config.yaml
hidden_size: 320
head_dim: 64
intermediate_size: 640
rope_theta: 10000.0
parallel_block: false
schedule: "wsd"
batch_tokens: 131072
max_seq_len: 256
train_tokens: 691000000
Each number is 500 + 50 x the weight over the matrix's rms, rounded and kept within 0 to 999. Layers, rows and columns count from 0. Numbers have three digits each.

# layer 3 MLP down (transposed), 640x320, rms 0.0779, rows 522-579, columns 240-319
497395539458395518513466508498423405486484526528518593471498543504585486462422482438518502543477431510503543533462509502541430514432443437445455464546420499491573478573486567436487524459526414428537546591465505516497414422463498444555476547
480577514505542589533546530464512485586467524538590556488466509384491520511504557526473538551495421503542510542456483425460534523480484498560452459451515528490467458456478491524478531495529493453511436498586437496520572513495500585513443467
543553516448524502541595505474592557570391527576470489608452444542539558577484439489556549544354548507548484477527419516576422506470508397500468534570458530474476526572538479477423430448451545488567548505456574488454566487602506472558451493
480439479525512488511489471472419520587503563547613555447486472583427473456499557524412488465484472532566461421503510507496425497468514458476600546496569437586507529479557474440472471446533507553505522500552467449505498480476518507504497418
499367495503414497530506491545482433534478619586482491526487537452559461541500521548503436523468517492498407466514549535590563449500545474442483572444443485518495538522445609540530579516519466483581477531512518543533433467480582552414509479
521466456553502566598510549542495438437496429527516391458481464470626519523446520516580496557576523452473470454531523488483610456494533534538421448533495508559525551485508508551533480502618463519392426505607441577552433558535519563482481463
542510452558475473474525425475493586563527515512462502553505492439567522436540552435516450434505446528480524563526433522522439472545561607534461472473520505582591486480448562568468503368517480510490487447549546488524553339567473549589468476
470396473494490563408495501569509444485469506515515484454548521557506559458473495506509524486465531454493528501517494513563468524516582545525531550528569516527475402428451395650461468433522511513467460491479551520490470489569452538581514530
488448407542516393588495552449539552457484483621482549442568646513548484515515483523583530622567588509459466532550518360555492561518484573484568557516491422464464530566526504551445514474465533495600537483525554458554476519434486477424521527
496555467460614453467525465486539431499526578631519587526512466472514489555507488480498484493446565516448469535478547431497507405421440455479497467496521539501491433489500413496395523531487504462508538556530533473559498512470434430491535458
441495539543613513498485475486567435482514349491559468481574417525484575548582543478486525541537481508412487524424458495537458405515431494496590422470435450531492428507549439478572575521551553458472480520419584519518501475573548499520501570
440546439557517574469477517387589442427440458389551496581489482513435470491531579480457495422577544530434521536461551581527434402464551505486593495526484486532569513473504536443472542508505499418406499517423451397544480591525489383524440467
496525544434504508559526512442478468545519438448482411464503576505536551483422545471563445565492499546557491510616533495479411453390460465474525498492525449524505505482479478478455529460543587405590537433423588487533443501459505458510549476
561458467525507513504507498571494459547552441563563468575495513471510479518457547423489527566512514427380545541469493483455466482502577547537481495521520473485428540491529555490503434467586543438444500514503505500437437449512495416505429521
470437492574481437562445676561535502448480531446541449509436581409440576519510610460564512539468491491554447498484478494482534542450512552466616466544445549392480529491575511546457471387455486534412557403456467505560457499482517563579511402
513471577571438567562483530547515505482534522461568535510578407515413504441494432538467476448502491469490455506520437524427431506479437563559546483479518522512503492529545496482515572496509475488507468514500507465539529578619406498517429584
472487549499502508483546560556566497595451590450492454550445402521521519451473511447532507685455497434480558446483495375482469508470568462430521490547451583502468425556495469517554524481529478558588537486570544607531538393580607526512530478
467634550528563498508452495481517479501505518529485577472486580545436540488398629524461492458555523453407519502476567558497465446480537554503522473416474501517509527455561470422531491541533491423525430514525455487526557493529431570579452415
477496522545538430479546433509518494505519503484435530451497518523517543482466433507503569513612538428459468385434481467498502529476562430526548540524467472398451573450439385552555495548491508559437567394554565448480534468493471583432461444
563479489509499495528518541515558533419472610456499612605462416472575535476436533468510533448561433517562511488530503522543602478540497506539520542536523524504535519450462557521440371482454520494502460502494528461452447578504452523515553480
477528500488533545498517454436488518575427443412457537492482538444516464519426580620560512514407448534435471494516495560514486442428494430571494496458483557443502512499444437535516514508597511473455509537428535517406517437503543457541459447
539501419502515449541429437461412492538442474506549547606448547514464594457457478506491534495513468497517484465556432459484591439526523444489582495511567407530478599542486428532459439537505534486442556559535442525467483584509543428557467521
506476574505419522493556531608440428512515583485498517487514513492547565526524489471563602459427462515576501483499521524585443470504608456565545500449543450458519523529504471359543451462472510454563548493488579503550563521472479443559511465
532424536501465584511504402435542500581432487407520546432405383473465419497467516524532391422460577474486493550555460561412520450557470434487491557528569502496449507505565477469494459421540486567548541558504443511486463564494481537359460490
445464494570468433498540476539498513514570458401475557452449530534441494518545467530593546437529598559532473476469490529456388567407478482466455521644455524488483479536533566461563560530509475439584517535449550529497534467526477449466533484
514433537585504549530509558511490516525512512557553507507416542508498499521478432459609439615502570484505640526470513475391475525481530535484479544564576425550485442471508513441559537568482451506468501461546588440381521506548524472417489368
495439429420468464512422479444542473516441456452442519491476468442471483441508433497509471499464497506528452513541500497517486531505486583519531531478436475450530503425519493484470529531510447495424548518577479480468494434511517466535526508
539437496532517451521529490411503513586527500458484549576506438450506522519572524509496525513499498618471522486403505538493465460489591588483583478469458473457536496461426576515493510615528473499479527550478565459443551550456483522571398553
546396503559553413419399489591416542522452491363496427500590556477585508472387370561588436570498493484384442470466507419473551510587574540476477546542413506486561431504512544502472429501476444576498555492473542593502535539488419482504500506
466468478468544434512510485601550496425496493531461434482560535464492441403404459591499473491509395428520547528502503468444484445483561490477441553491492565584541461485567427505477480559488529453565481518472429476490488534512545516537459594
527467556529467374550503519448545481451460477415480541498590536470482437414522423560485483468436493615505469464530597563389452564560527493476459553454566533494537516468407525501487466472450447478452468506525519515472455539480513588482385485
519380422456431560498447507428476522510498464444487542594553529654403638558473444559599426497536491456494435459572419512462466552538572435492505464545487450456515519494482504591424534448554506520548492548575418487483462496476484460537579487
436479549566508625521543409493537442462386436508447488517480499567423517478499579492475451447598515512561633467663483502476418534505537363502556556490462513461512469470535508448464510478542482459369579460440447502532530497526493502435434543
571564513602473465462476490525493490474434544550488498493453366454536495523538502454639439527520547459488511493528467503492567485480426507579450514551471528564379552577496515515559488472527516381511555471532518506539455471527546486492563467
458527537479457517498448478471601527492593521571507508560582465518499494550503490478579510425604485452432525495476518444441494543550448487457490461472503455548545408520490487589550437484498536522508510450553434456543570515540430467472456484
475514575592617432573514459551562412493568404498517450476559504433527566510551471569484483628453636512480477500474453485500542467456494457429481386443517436489470563496504521468570422510471461540514531484512554512504428518482516502539452488
556425513538500498543492569476432485471489500548457532492507474510584548449439405538486463485520526471465484469529553474443491582521453431457438457530542484447506601481625430544475452506530483483496509561493472552594461464583509568540509493
455539481489503478474549549530450492512413482479499467544463511440438563493489428541537451510545566434512554494514521442492563460551465401557410401459455506499424551489511469487564447567488566587563440589417508542493414425594542489507518562
529463589554513537457522507536445496566568533560473498528451457505601463499480548561522447573552535527379535532506476446459499569516494583492514483510445425512567570536467522472489497454536480511464407650512559497591491457538465477461550473
470550460468479585574530585479530506494515463469407482530494544530470532441494381524543452476550527492394504546608470519569452485476427423541561513518493454458595463379504520559537517569403575506413476383524522523506511476541478438483403555
483471514467509483475504498507478564587594430506478556469505542567553525567481561572549441541467467497642502495579567466517558484403516398416435512363458503552572468472521499484502518591546535435518492499535524504482495497541526472491468512
597447535500417561463496504502473540430516520569571531431471541474453520510469634419524447547476501514490535454393570466537509525499550392465486578558502526569460540501433491472516578416621455474581565594476535461593441539529447475548455591
432534487618566503515538447538510542548463529453468574545539455474440499564515547520477482489553538516432496550449450479505429545489542545503548542526484531427480474523529460452489536456522490557475514409469550475476492542545469533420441433
533650519538478509510477425398446554487481418510478539510543483471484433502479497489441495411463497373511516567525505479610629511458369523465491489428457455407435490493450580524547517460484456438507507473500466516501547473499440609479495581
431489458632407506448474455479495512510467476469497526536511519580543478515546543392499499479456483533406552501509547570437421456528448502515483557424511525529381447416499312476478544497564505545547461506477526473536461565576472509479534549
519488521490450555582517507525440472568518428594458490517512478535419539596498496530512529448550483462499534551556500488545583523490462441389508432406493536468525540533482485435493478549509514554590470393467523475576511432463503490520513500
455446573555453529498510530536482501451376395509481448499437466504494445498481498457508472449411447503386494537449548576452465529511535433517446556488503396467463524402494573498515497568527541594584424504480420560483563590453536557578525523
458489458492608500500510479426546515549498547563493526543590533471502533409453434479507472651490522509403503485531594545543541490546596540646495554488478444525433543489570415492520554553479556503417460486439451578483541525490524490470574506
437524510523440530518506508624481524485545520590494588601483492471463501524463482529553487467447599477458511534518496476547404477443463475499485489511456512504477500526519433409558485508505525413482391496441535444465441520482475553515487485
508528542519458594469543478511467377512547439612464513448507460523524552469462476462423521527484491437527509485443559495541544617435525487561427544480529529486466458548509551497442466522551500514548491429438487575438480506485541660477435478
590532518540401516571483484523507543526551547451653562476527503499584446412544423449382504481586532564457427522483508481493476550485549474514498411501473505550450437405406470509468490453439541603516476469561492514487485468460542496472398433
589533516568484493485579566385488431505556474473499561541488436463476458491515490501457397481566536532486551529482548469575587521443470398468421469584520496452453602472516447527498524451475470516502546538447398495520392492517515481571539456
455566547459458565532560517640525477575477471476442530450482528468479442539463509442552440474464579493567457488584410464637429445500580522476499555571415482496471551516496501537505492432508530577407442458538532526533506562507581550463474528
510422506465533414502484501605523500586499486582581450489532454568557406461577576583454442522467557528479506495511568497510538533537551535438486542588448432475510531596605518465461621561406530536520461501489539491483606505558420494540524515
579498473440462477536472495464540486500533468480463446525436449609484431508519537550466500389439466551498559359556354593512467588513491661498447496479462484528463471445539505581424568414506418505491517550600510502519495525508648581469450483
528543468477546494460469499464526415427407536578503566458488487473504478595512470506450436494538530573551598483459527507480555466597526501546433513526538462553543462598500372562538608469542504491493480494506480499537490523504472475499567528
429480418613527642543507459564508519559480505464467447446584464435545504484476505428511549531560553581509456503436559446552432520465537472503524561433399547570466445505565504563467429537511499517466510521474549506482507504532555381538490338
518564447508488498497524542366527506522567530526478506472461436585542578518491445511421478477454462497568531490569510514580507528545462433437451464369478507414523482418464555537458477433430480544507438469496475598506512599520502509521464375
# layer 3 MLP gate, 640x320, rms 0.0826, rows 523-580, columns 240-319
427493417548561535448447572449512542445522422445579514506609466509480537495491497562481575406487521515455588516459518443555470439539566521481376467442447438432399512504474565604467531480456562473534478601525455477566500404541585424497507505
569448508629579536493460517621530536525516536496591479477399517587549483497549495463485600405570455503488500479485501499499488498462570453561550588536497535500504492495377389407459414570541523357525502415358539483504466448549490457446429538
630527499529520505531492534519518533449446469455485474514518460558501540525476487514477512516491481466483555527573422499550528383530545483431456467495493463463557537450511508610593501473547463443574498518488515517468471519429465591517472606
541490468529509537445547649444530489552491513479548495464514457570514581521522459412525418540503441528391563510482542496453494521575456458606514487468529382528494432449537542457491482515456511468548507534516514528443393434533442465510430615
516523509471648494403368519457505534597470541489512579525571509587492598508432544499388492479585458516540551462557493524485496493491567518527568423525551549553465457511454509522439476553511571508469435521481469418478446476448462458543460506
545530513615444527523507489501437527545609465530458514504517591556506563561505536482504472460559516517487580541476569503491448471555511514491438418467548494552540520492517650546483499484490491522501572443502467434475460513440508470424547406
502416534559407493596572503501442417496504515536534511524486537560512501543544327480513570520501436564381540473448553596527479452452554643558525506515512547514449451473582494600500506541511546542421418463545443463553573598489510486417678525
477533470439464601515540497422560498489562524493545470466481464507408486538479549485391526498511504498442443602434459501481532561479492504445594436404508549467480569450436500492443525558423501582527531513424474532513514503538511595538451476
534447603476473514543453472434383417435470476400481444476458422534442525557519488455500516469529388533480537533486419606466492445483555469455458499535463494614456535533541447502506558452471537530528464471513512547442440538494463426540410484
475485461479440472594471628509442483532528599632508518421420502507475418519489457496564472506475559489556484545539551480453487553473510566444406517488483577489435515477468521538463452596504507473430418507423451570460454462493473449497625445
550535578382486465471486511624473483586525575557460478339373485553511495511438526339524561526403431536558488406439578510519552448550443567603496532533636524474436567495519451457548427550475524557511446504507457473390533505464485467524482528
484470439449503532475532493456543392533549504477522429463554461455531538507437534432482381535461510455476489466470449534496471505438516559454405498361452515460428461523475566536558520400533570543457523575457468542431444543568504518554562483
503466553528512471503447501559470491444502545540509565516510467434503542507472445587559411454479562455579483535488538474490516550512502413520503439498552546529536465549582381580446424486475460479517557531541515545483458598464509493530570562
571498509444436472487442549491463481526507514469495454423565522561434427474428424429403429502427539488491471427492548579467567476536504521484548512487498459508505464536493477528441520559442473544486503422370509430564536500486510517540530598
505552537514465416470409501492481420556500425545490509491531489491548439479575469429457506652461474535476516456415464447566522438507533473469525464518528489393511580468497488597502381576583449549513522490466465537501460486388562518560454441
505513444518443512540514490448531383478526452516553438587453498530545375488565517567516469498494439467463394484484478563470539507485620618427494428453499445500547355431404545460541505519484489496453582493494492577720574527463513477549517466
438505464521457543390471511472524440448509566456489452377558582624490466636511554416541473432515428463454428536514522518485445492494566465470509467523520432444532490545511601490363488404476479557484467526507515522541474503513593491556463485
533503533468461495511510492469556489495538506517552532464504541360557513492448488452522496504393561544471492520479438536529501441454434522457508450494521455461375564481454489571574548350476487439542491478469459478480470529471522561492491401
439494467588542484497442536503471470556540614434501470522534590506520512554509503545535545596520519422488414533430447496515493449520538537502495405421476433481611503481482519519541566583486506514515588601508554572556428413514560468474411478
520455445484456511582485513439511433495582498470492601550493569513585413505408414469536522549397423524492453515525575502470519500554501448491512560448578597543439483434594496614459453507513461472546468544518605570439523476578540492648515548
562465476509483589492529496464416551508486498410583391552476439513461567406488554517560467500440479533540527503530421451593439397467515529515482445513501469510547574528570577539514436491562569512538518482512457405458484540526513495431453527
499405489507505498478477539534476424575531430469496470484525497468450451505543546509483501546548508454531512480478579509536487464518452445553537483461601478513487522445445546425476468504529523537545460526489538466645447470483541492615472507
466533566462486490504496564540508572458537549458364530509535407577645494559532470533442512450555428524434483420554503625520482528412452448458515502461478707578496534471453519502509443521550521541466372470547499452509448505455569561491532511
481580441478455507574422512423461495491534539437521513459380469528426501516505511409531512485518367497444523489521487424445527562497540403473485551535507494461483562503481496514549456488452467535479488544403403495424477538477487504442537503
516426480444435493526474451539540471564585551510532441500541577520526429518452502470499437460484482483422587537575506546609517507550632564524530478541514473519525481470485548546491498460474559576570543574502440437541491470443628497564495474
577592572516528499567523537545510525512568528459542455462407432476449494530515423473457562475505433490496485513486490535495557510483451454519431527587495505539565525464521503563527495553547584418538491578454484436530429484464531591484520512
508507524461484479451512508420448565562491438483575470398580501504585522491463502487422446482566542452454519439459451496593433493396446512541567473461459494563439539483598531492531432410563603522590523562546445429498497508548492473481450484
577401488514556525366388430492472546389601455521466513489521392456513421482530527506492554565480520473593550472400575524490640436464590537514439442431462533551509400495593389498509450546438545515533466518425518476687532541447591467521496496
440573551447365562522491519538501444497509564576495425478523590564516435527542445453557440473487516509452339419527476499541470506468462498428460493516530460570517389552544464503476544459478500547443509457524518465448485516526530445549521454
549531506482454463494607481511494493541416482424444490467490502541576478400525442625473570431491493565619433542581482566417495490506408420546431546542486603552575450461463551523500527501534411429410445567487585616434464477498527457552449566
517442525555426558561472515486624470506489476462594429570502422463507499493526522540616479499492408589445548458526550529567581496449537601549399522497490453482549492480553516500580478472511549490500429503514506452470515552507454525499455464
567502438536475486573634514527453507526497449552442459424570442537545534484540502588566463494457519462575462541514577466537563540530486521548426471476559514493417447505492567490542508511492520507536544404377499502550625544558436503515509501
520479375544536553538529493547561476506547580497536434467516491509484487448539454537492461567469434456476589521536494410504451463454391583572438438545528480532515596549552489599458483508516493523516507421532456455522474498482516473536584514
505539608531472494506534449514540447486435521502472438452526538545506465596547473510508486523398538485481532512483499575508560474520472439524363534542410504539527504481516494522496502524598485544502468429523453427579533443514474414457497539
527513500486454487393511522450473537466483538475463458449497540548557490539364535467495524455505415550502462437538480497519442506500544510544462473512547464592602476522515417500491438468478582510522468563434548502533504528448426493464551489
459473484412530526455435441403504486533565631536549463432464498517470397558410511457499557530516465450437454453494594533533512443475564608485471522537500591523475499479473552495458383538501517512431511532521454539526392431506568485524484514
430482446521504540563436465531421471446548579443480496495606506444481481447597526555498557485505464488542566541475464482428576505474536641461543451623469522486404537572490439479521514527472445425516528465519498498449502479501410460505603510
477466408489521436526441527552576484510514638471407413531456490534470557506454519500512488504389470546434482477662502501503444415568520525537555459471503461409503463450556536482541449607601543516498488529523484493522505545446468489477522506
532456423519508508556628499500558410585599546512557503523390548538532540547585382545563515557516452464489491395518468490545433477428580534569548369421502401512488431529603534534528462556522494533443524441571517490482558524510558445519559480
518507501564500488477522552470495403442554499503553390443528506562546389526477507499612441486430496490595501406530473491538504465451444432477466460415518443546498500497593556500499546505473560504599540406442543486536550493525548447448483467
577443516486506384494548500581446519401489556498440485467506484483502579470523538482537537574460489480492551457482515491487496478463554477514558518595417541454565487498457434523596503545481479475566467548516490438433488548528546465525463458
504477481451404460548546458515464511518531577567509480458491511517572497536551493424421463543481508510447510479509495523526488478501502523398401526447502494527567475473498477473502507491516512478570545540433549404472558569546569531493509523
476553544608508567520492510495505421470557427509510546519561505478547464539529500476476444450469414471559524515443450576524563492471454524357490429392506469507456431575511588514565458553406460443536451562486505536531528458482507451536492448
551529576534390517582509500432452516515505437521506532509432545508459467538503387451480590525554437473532512498455470508513430514496525488481497506533549437455411489487547418511549489520496473482550370437543530538430474499530552505452482470
457444549594555538436452501632566537539646478488532480498537540555512485536507559420519504670421541499546418498493621548514498424500474448473524467521463441508573446473492564492519449627555473520468552517484369469573504476540575495459530483
480511549489468474413411482491514492440472487468457490425500466611504418448543382541552477471429484540427545460462460501474536496547556441501465467546572394478459475455515591494460485452534448460474501563463477424530505601530422517513514500
518459597546497543452454505454529494558473509495529496472505525567524549530434448478560593419485539583409469507499512473502499416474416439448544462489477446566598479499429504506426448588474658498531411503552529380516382474568474514492398513
598576551477544463581512491568530569555549451617602510502561493516524379507503499493583579606456347588491492484486586599511558502467554543468479554441506466503463532489560480550531498499517513561549511420469471443526467459522567580468568547
520488481537512454510588513443487521490621438484520512457625534450425517478565470507413404572590530516580502469527589489559558505447467502549528548479426595537577523568548478486458489565464495476580535511568589549475546420492528523585407527
527531474495602602453542427464540475504551425516547529455418493463539479565500498559485506600412435500416471511468542509525505473597488486518499436377477427524485525496541568459504516487437525578514529574562566514530454445514527464465522518
540501467495376569546447378433553485434492492452487401473490508583427615539488478464352510484557472387448430489465477493560466507530528522457473465495510578578472521521453515518558444496558502498476507485487505517535483541494432530421478499
437593392556557496471494533473558541538469530384508486609506474548572548476574607533563510490594462532464532444393523444416500542506548482427513469457573504507542536499468477487482525547454469517461564449484473570580444510553470484452508472
474480620429482457463495465496522526490540514490540491507421582529486555434568591562580521596456484507582387520479500455443538446450522451466455471535516499541497479578548496523508447516548332472532508439472516496547530408452462467622566509
498462461573449524505461496505465520447475471493601421454422463500449469480463505591472486463521512477469526444485519520411445559506579549519501466391445556491544530468516601575499448470515498526502515534511473501583443502452588450533534446
599536464474534507538462504546491478490444586551446534531513519474507500570516472511471557469453505569452589399518435513467535403527477565499464452467521508515468510570482468616451485477507473569496503567459504563538514531524515529539525558
495502507493531492486490496503517452508517574517564547493425542695518531558477553474551499535486555487449477506602566457543556466432479474551548474568452510499507523482510451491542448507543487495528486562446431479552480484528499402497554557
386458455552431571587412490507463478461501440447569537506464514518417430506523533440382438592502501467500534512514509518497521507499553440424476477480514483443459476446503557498594557481461548492489531419532505516566547437610505522525453470
683424540456512501530482513546445419505586484601464430505442586528385499561567562539547556508548576491518502482577598529495561430483497463461456539536441565509448431465527573429469485552493491414598538493547520615556571518503590396620476505
# layer 3 MLP up, 640x320, rms 0.0807, rows 523-579, columns 240-319
509516500521626539513633507458498475618488521451527513444475541462501500524483542458451554524484450454526482538518447488438502531556500530568479468395608466569475465482481523485506527587527516414469442478600463482483477520542536504588587404
467468580530543497503451489572463479498559545510565521525555499461395511404514544517462483386561485424471523542479502482452543447481546562517503443440393470513428575491463509445563463518420493479543466452490495426525473581457516573544515519
539425514532522497455491541515495504445405471477500527522470570440494523535594448528519522539505489478505461474507530561491579488480506505488467480519431556477491495566506485555523585438584516480493462451492498528473509532463466458585529541
535499465513544492489435513545514454410558516504488545536502533517510518460577561462597471533496475537518451540515559500464531464549571510501538584530514419503451457561549392521524504464477462540563475442503505442434489475422468509464504433
444475495525522407649354465540477444498481490505428470497546453508492468523502376367494519477417540510546431485482552520570548539372467440472473579532447595541458603472457442504501499441600496568460584501510567556538480507463516529550507522
494457524422505466438511501521464461475530539488468502544556557401551451484557545443522434458475478506501461529515435576550472498553526492495514544519446520532508448410492437543539475480575430406407424489571429465429465364598455482503502508
519574567506435391482505526429563461457458492569486441576468560494411607466541502612532478496448549484511486442568491484545481521478562636479561486521511513519546468478527485552491554615525479579478596451534508518463529494562506471556505427
596521517422522521521574449451474451557532519433496481570535386443495521492493490423420573433508453508458511450502394510443478536577439540541406466510539543492549561566481500426444448468491484522503415462534561524431443428370464555602527542
569583419411498480484600495447476520445506553466482539405395365627476520503454631518467570453509448544444508562510433531491536465468516480541520468446484521502495495447483564509480496483513533576528507402530430447457484518364473497536409394
524501503555513488394548524492546524462407563528451510500386596524521532575431560540489515532490523510568486530514521515512485471486532548532509584447490471436474454540510605497487411455514481497469615492458479518409393518428455526463507439
581490558416485441516421553587391381529578531552439583470530456423514469560475427531496447579520501461500516446535516470452470576548490493453441506562530461507496613538532449532489501467509388478602458445433497627453531455557545538533515517
397514473520557509472392518482551526481468453444526467489583498515483533615521496518468461591549391489508538616442531530438505565483590467506448485565494561482525455438533488584526558505501449600464490457505509569439531488511509548507464444
542498452550536524531429541502485395420467618559508487473580511521501485508570465528471535468390554394557525536494509532527550522490406468484601508490492510518545459468512545440490445617519390510461543515442469533555554519435485424512470491
559572527453601507448610452472513536537511510446502423537497546593470577465489511516507553592467502541557457417483488605462485434515490524480475476546628509481344522609443480440530461552602546528571521509573486483564489542511529431436456540
480565560481539490543526500535474483539529482446478490439400458425518425516533455574532457537492458495555484529516531556484488508561391547492566463538503426566512567566427533458595483531487466526563495438448487544443474584496511479552601444
514445510445483424602436577532497494575437531546582553496505543430519548479420496516472466452612478485498554412495536492588462538499519646481479648496442523501585471483569525508495505443454462478492558458427488584469548532547597453461492509
498474473506458507498486448540537435452473480561588454455515535481511474512497512604474482473545450445487511516471415472534528500519517464447488528469534532463514437479534533517446537440517552520529575547546538515496412513506470448521444599
551493468528491471566498602513484503355568470477479494467515511507414499528489543540515543582474439547472431541506512444436485484546476517503524536529536535510554480564490473517525493457442508471542446518596533523517567497529546498437477537
498470464521479427587456511625471452501443502553520473451521533538508472475514500506391468554452530398464504539465474416504498469520501443530609441443465496561428481609446537479491594553571476505425539531516532580603526421497450391524539507
543526431461528485482496545523369507618506504394484350495462563586437457502449491512505564523511514579491435478514576491455418509498461548514397471508569539529469567470550491527471512551567525503562435477442421627480417412413506526516493479
474565424544477524543510552494495461511551473536532438496428565453527506569481432477407471454428546595506500510535539561477445502529558509514551474474501419465481506558463531477441411558534460515577509488574490525491458461527458479426532551
555516516446391473510435494515504493582591527551512514476512524482482425492431548437530497404449474487514549473622551498533492463474505519544498561521447476535538512489530366460499511533483479497525420385335567474552500528528497487491571522
491515476430513427550559525513547557468485447523443502431426426504485526546554436487604517405508364477526391487529508492407522455436477600479590467483521499485536540544425604479505393524536520425508439386517468478570504492505369577470529512
558478533503419505581450591529431479548481499515556427470512430433491564468479461533498576531486562560422494464552524542531528523478550499557424452429475434481603529503513463605512584491530543470444511575542502539469552485443448552533496499
403482491498536482446543517520570462556499458527519472392604479505582493496420448537542558507492450510609475450538512477471415521510531496482436510453529507502484504512520423507460514497454502524477571514621504481536550600490492521470488607
534525613535481560611401535495437505463470487491517525600512544471469597540379540561551513520605476459459502506541464431566479426470521495466468486490467517534569492474435461514472647518474486397507581509508414570573478544486532528488548527
500546446535516409455507528473566459470419524470498580497522511443511528448400440559482489489475528445528481444495570449447501521502547684490569555465516463581479533536532500495463561538465511561461486525552534464509482500500424513447554514
386467573537392500399431549472605444547457427428465439500451451428453515470480449520547532546549491447409545464486382458577444512539488436452579519541402412488524528521448546501442438462422469545542606431441476554451493484549436418437472542
463480468426523566519516423457531571511477420514498504463516432525572493545403422506534495523519430380496611495495562535413518517477594504499585563461483529443488483510508521496507471549434473499479465496536431425543558575391453451546414458
479504470530498580458521439452517461515510543551475480403450493530519617602483583378500579498505500391488549517487506426557416435464482433459606440562513438428441501545583589523584510605506484527550561429488436430622459494508532393496563458
492444515471569538622542502469464465487464407507625511488533450540524555508448526498430512490487493452435408504525467480546543486600423555466507480565565501502502595462545594381564533456477642508455460455533409508516465471572450482489427519
550571506457573565483476576451568473510646518513565549546430516482517546440513463502476569500505466441478560496478535472572430515504449586501564458595548574587502617400511519595472428483512547498572466546533450458470493596523550495511560564
494472504412509479487523527560429511473570495514418576490450524578508482458444485548473566567480477631571432415507398545468463495517572415592535429458517480561507465399510428454481512527522528577391510567468463473540564523490566477542442445
457422498523500486495492514473478540494497491545446509513457437473495458500496465418631523498499508521544430529558576501596436552511573545465594531415510511538504395489500477513550454485537540519504531377450489473519534498504560520494475491
507523518494452510499536490461662604474558450510445543428506443497583500487573497507580517530526582475470491561428425479393478508453526584526570564556629494547502476542516551473497489451487582465494539451487475540464562525440534469481464496
558489572535484479501563396500496542475446425546444475490563444496556443556504503508471510488557576492562545490543490569532533479542455482419560547562493543405499448425581463460610537468441516433447483480541497543517518411458438495486548481
534535444512449439475478480490461395510493560500599437474541511459456533495462542360456547463483479477339525557507443461453522456483501522532560418571491529543602507511498527571540525452548453515440606471587547543559515534509446625529513520
492513559478491408525566583468409497521547528456476506382541429514535446485532428535447491537366514568465424527574571471533504601479462430504555537572509535425460479518441451580475424541516423449485476492555530486482447546514522526583502494
485512494476572498482459509492433460544455547578590434475518452576448463445513471564488509466551506489434443517431507493500557461441518529489403438570501571476495478513469498557557551482513469444518479463460483553559448610493489444459494506
391491563475539495526470588558466513554522560527470521494519472527594551489528470588509557608514504476457481541488538589499480503526526583455481435514560506527490493509466528498553564519492441556517431594500512523622447578512536421564520546
506526510407485402562422484534461515536525491433493398521540524527439512586539509444536472481471432439421505451571466447492522532488605485559510542519493535495504481554522542527461526432465512416503561496552495535435446452617499457421417477
495577451510505533617627512470497522563481533516487599492498527442486517488592521443470515518563535503400530501430514518529403483527457525453519530449395463556522564531463486451534507505409467477516506488520551398459462519475567477495488510
562536526431568457487479509422485488488488494484486514502516516525514439513570552529500459531459490463441589501536422558468464444602526558481510430405529487525466533460510555604568524381474506464582470507440509430532417406548502549479547513
459491537548652497460502485540507475406500353514457496489591413484484567527513479551580465452454556475434552508576478528429471440511417510518534512607526527491385533467496539478414500454534468544451481496548472535534398576479477487506448461
482483428424436487538564474430483529504516576532474513464428344523474507474549538483515531417450582443563473537548542515558517531445513506440546517467509557571604444423498437523543494460552465501533514354534534486526427417600534579537446544
570430507458539530446405478560534423424483514461465542496558493530471499523459546496516589516482482495599524492545570512484507452558469479564408485526450445490495397449507489490510476507503505521429537468479506524532495533444492482532409553
476507478549493461449553446504524521530555491459535608463515436574519567487490529543491414461556528519443455553538399562571535415552472436509513506522543567467487504528487443456498600550516488467537508470453477395487521530439535486418475402
452511429508486497506491460507442513520528506430465489609460413606585536463602426583490552435485618485451542524520477487493543475403525483497421435469430517474490447457527449468477424492499501509474378471471418454478561546517507433499560579
443470451518457526464526403481457513439461586464440532523472560477469575463476513468599475522489524494483458494559459511505506532466524560585482492453401586637536434536528414540558474518511542570457533536487506497449448440492588473441643491
476517413496548496450444504506512533508460485504507521444482558581596488500534532525506474486526533517389577505545525499530522483456366425467544452502481483512515430508493464514454506500459537547542478457579431462440535516450518464452573477
602474488438470435477526460500520471524426511378559469481589387545476508462528593503520462445459644475569556484471471465480580546510490477454490473467511492522558450577546541489403442577562419460552504505408492433530545567458475486496403529
469542523547449475534460533523423430485556462440565553463575524473509527416530498516509505512521552505504560585496435467554517520429445460439449439581531355472457487447417594416533460571518501438575528549484396450422456555486554488473502458
577436459452567499562466550598580479521472496488570588533537473492462358524576538563398496454510465505540571511600525502563570578465442517440517573407460403603516523463591543506511551533393653537561490499522538491533470507525480449494570542
492489476528533464515510534534414534420478495482592487481456475484481523442517493526492519558493471496506491442418544548519505471468467493504500497527520469522432629429524530474529398496510454443418414598501523550539505378411526496510472492
561474455514458423504529497510438522461501423516534483440481471474497482502532414517482513474501510665528528477518419537464502525565580502482531559486527565557463472470401414609511526507482430567533567515591441445476445455484508477500402510
570423493507432467543492557487479465412542495470471566560459590562499451623538463551482513515513521452579425514487596563389514480574527541485533537661503498569502492514471528554535501520458508495584519440494628500539569473424505507499394577
523533492486576495432486492563551489494498454476482502488501489518511571541464466489427533555358484536506559530475536478499497442554547570398530597532509488485344488499556499529445505459488543467562533448524434451618600464569437565524572444